From a checkpoint of a small transformer trained on Wikipedia.
Architecture: RMSNorm before each block, untied embeddings.
Each number is 50 + 12 x the weight over its row's rms, rounded and kept within 0 to 99. Layers, rows and columns count from 0. The size before them is the row's rms in percent of the matrix's.

# layer 11 MLP gate, 1344x512, rms 0.0291, rows 1042-1056, columns 0-31
100:36 68 59 63 64 31 46 70 48 57 32 39 41 49 59 43 52 44 55 24 74 56 63 54 62 65 18 59 64 63 64 46
097:65 67 70 22 48 48 51 33 44 57 38 58 25 47 72 50 53 44 40 50 61 74 30 55 30 62 64 56 39 44 49 52
098:40 36 75 31 31 48 62 38 63 59 55 45 26 51 61 61 33 57 45 57 44 73 31 48 64 61 52 49 36 72 62 46
103:70 46 54 51 61 45 43 43 55 59 51 63 57 51 42 36 21 29 57 61 34 56 55 36 47 50 42 57 44 65 53 56
100:47 40 61 47 62 57 46 62 56 58 49 54 35 57 44 33 47 42 50 38 44 79 56 47 56 55 33 36 65 33 51 39
102:40 41 54 77 39 41 34 64 68 58 31 58 55 43 32 51 40 37 34 48 67 76 64 55 49 38 50 66 77 56 43 56
094:40 44 44 54 37 63 51 56 47 76 46 58 36 59 40 38 41 46 46 50 32 40 43 47 64 43 50 50 45 40 60 62
101:54 46 46 42 41 61 18 71 50 30 49 32 32 42 44 53 45 60 61 41 59 56 38 59 54 69 53 42 65 62 63 82
099:55 59 61 34 58 59 70 75 49 38 35 61 48 63 74 66 40 62 48 58 60 55 51 33 64 40 28 51 40 45 53 45
102:53 56 49 62 65 42 58 38 32 57 26 52 51 60 30 43 55 41 51 45 16 71 34 41 53 64 59 47 52 78 47 56
109:71 70 62 49 60 32 59 70 35 39 10 44 44 43 63 41 45 48 36 50 59 68 59 46 57 47 45 82 78 57 60 76
113:48 76 37 53 35 41 65 79 58 59 46 40 53 65 41 27 37 53 67 52 64 41 50 51 61 60 65 59 48 56 31 37
095:68 21 38 53 43 59 33 57 52 59 64 30 43 42 64 60 65 61 46 40 58 65 44 53 53 33 61 55 38 52 48 57
090:31 49 60 38 57 53 62 46 70 53 53 54 26 51 55 51 50 38 56 22 50 44 48 54 32 49 56 30 38 40 23 44
101:56 56 84 52 46 48 59 49 38 58 49 70 34 46 46 53 40 33 38 55 50 65 25 48 39 42 49 52 52 58 49 39
# layer 11 MLP up, 1344x512, rms 0.0309, rows 1042-1055, columns 0-31
105:50 58 66 38 44 22 51 66 40 51 44 64 43 61 41 49 44 38 54 52 42 51 26 51 55 64 71 79 55 61 43 42
090:51 52 42 57 68 25 43 43 38 45 46 49 36 51 52 52 56 36 55 38 43 59 52 55 38 41 54 50 52 67 42 70
091:48 57 50 27 41 51 54 39 53 37 52 11 55 57 53 33 39 54 51 61 39 56 53 53 79 28 49 38 61 41 40 54
108:50 58 61 53 51 58 52 35 34 53 32 62 37 66 43 57 64 47 56 37 21 56 38 56 49 66 24 61 56 66 57 47
110:41 41 61 58 58 50 44 48 42 67 51 37 43 49 52 36 43 36 41 59 53 61 63 49 52 46 40 35 51 33 53 44
098:35 54 70 57 53 51 50 47 70 52 61 80 34 46 42 73 51 73 49 62 45 50 30 57 47 51 51 59 48 52 24 55
093:59 29 27 52 62 67 48 48 61 41 39 40 54 29 45 56 53 54 47 42 65 51 32 44 16 43 61 38 58 73 66 52
105:26 65 57 71 36 48 59 53 60 54 68 48 43 51 48 51 33 56 44 24 51 51 56 81 40 82 46 42 48 49 54 79
093:53 32 41 39 80 39 52 36 68 53 41 69 51 57 57 32 70 29 53 26 49 58 61 36 40 65 32 40 55 23 51 49
101:37 62 65 37 46 48 42 45 50 46 69 44 69 42 51 49 52 49 40 49 29 63 47 47 62 52 35 53 45 46 58 66
107:45 47 57 65 51 59 55 54 35 66 50 57 43 58 55 56 69 66 42 62 47 43 60 54 31 59 79 51 56 52 57 46
120:44 56 42 66 51 44 55 63 48 40 53 68 26 40 48 59 62 67 53 25 53 62 60 62 52 54 50 59 37 52 54 32
089:60 30 58 63 73 60 60 36 69 54 44 50 74 59 61 43 35 55 43 43 64 56 57 44 36 46 49 55 52 31 64 61
085:82 51 45 51 53 34 45 74 72 58 45 35 35 41 57 53 22 40 31 48 48 57 36 74 25 52 49 22 43 58 53 36
# layer 11 MLP down (transposed), 1344x512, rms 0.0273, rows 1042-1055, columns 0-31
104:53 35 71 29 55 43 49 41 53 41 55 48 60 48 62 53 66 54 45 68 41 49 49 35 59 43 51 36 41 61 49 59
094:51 54 58 49 46 58 38 56 67 39 55 60 51 58 52 56 50 53 40 68 53 54 46 54 47 47 57 52 57 30 46 35
096:47 48 59 58 58 58 40 54 69 57 61 83 43 53 53 75 54 34 65 58 53 49 40 69 51 65 63 33 72 54 68 53
109:50 54 53 62 50 64 57 44 45 36 26 72 54 41 58 48 72 29 70 38 36 48 44 58 49 60 53 53 64 58 58 41
101:55 51 48 50 33 63 33 79 25 46 38 43 24 45 61 62 57 47 57 37 52 45 42 57 37 66 64 45 30 64 40 59
104:44 46 59 53 36 50 62 57 39 51 37 27 71 51 66 57 28 47 62 50 43 37 43 66 47 61 55 80 49 55 61 39
096:37 62 76 53 59 36 49 45 50 54 61 57 43 74 46 47 48 51 64 48 57 47 71 58 52 76 34 35 58 31 44 58
103:39 53 61 61 72 52 61 51 39 51 79 68 62 49 62 72 56 58 71 70 40 63 44 51 63 49 45 39 57 52 31 54
096:22 49 44 27 17 71 67 69 46 64 78 50 55 67 47 55 53 59 51 70 71 59 40 56 65 45 55 53 51 40 53 38
104:39 86 40 37 47 32 55 57 46 57 51 69 49 42 72 34 52 65 50 54 60 46 47 65 32 45 54 53 69 21 25 50
107:47 49 46 58 48 33 57 28 59 47 67 44 77 67 65 71 49 64 53 58 58 38 51 55 49 41 38 53 74 62 59 44
117:58 59 56 57 46 28 60 45 56 53 46 45 66 72 44 73 34 35 37 55 67 68 59 43 49 55 50 33 43 32 56 52
092:48 73 47 37 31 48 46 51 57 46 54 71 36 61 28 43 55 44 76 47 22 38 40 39 61 53 48 49 64 57 55 47
085:38 28 65 64 40 68 42 41 46 47 45 44 50 55 54 46 54 66 54 54 74 58 85 44 52 61 31 48 48 68 45 52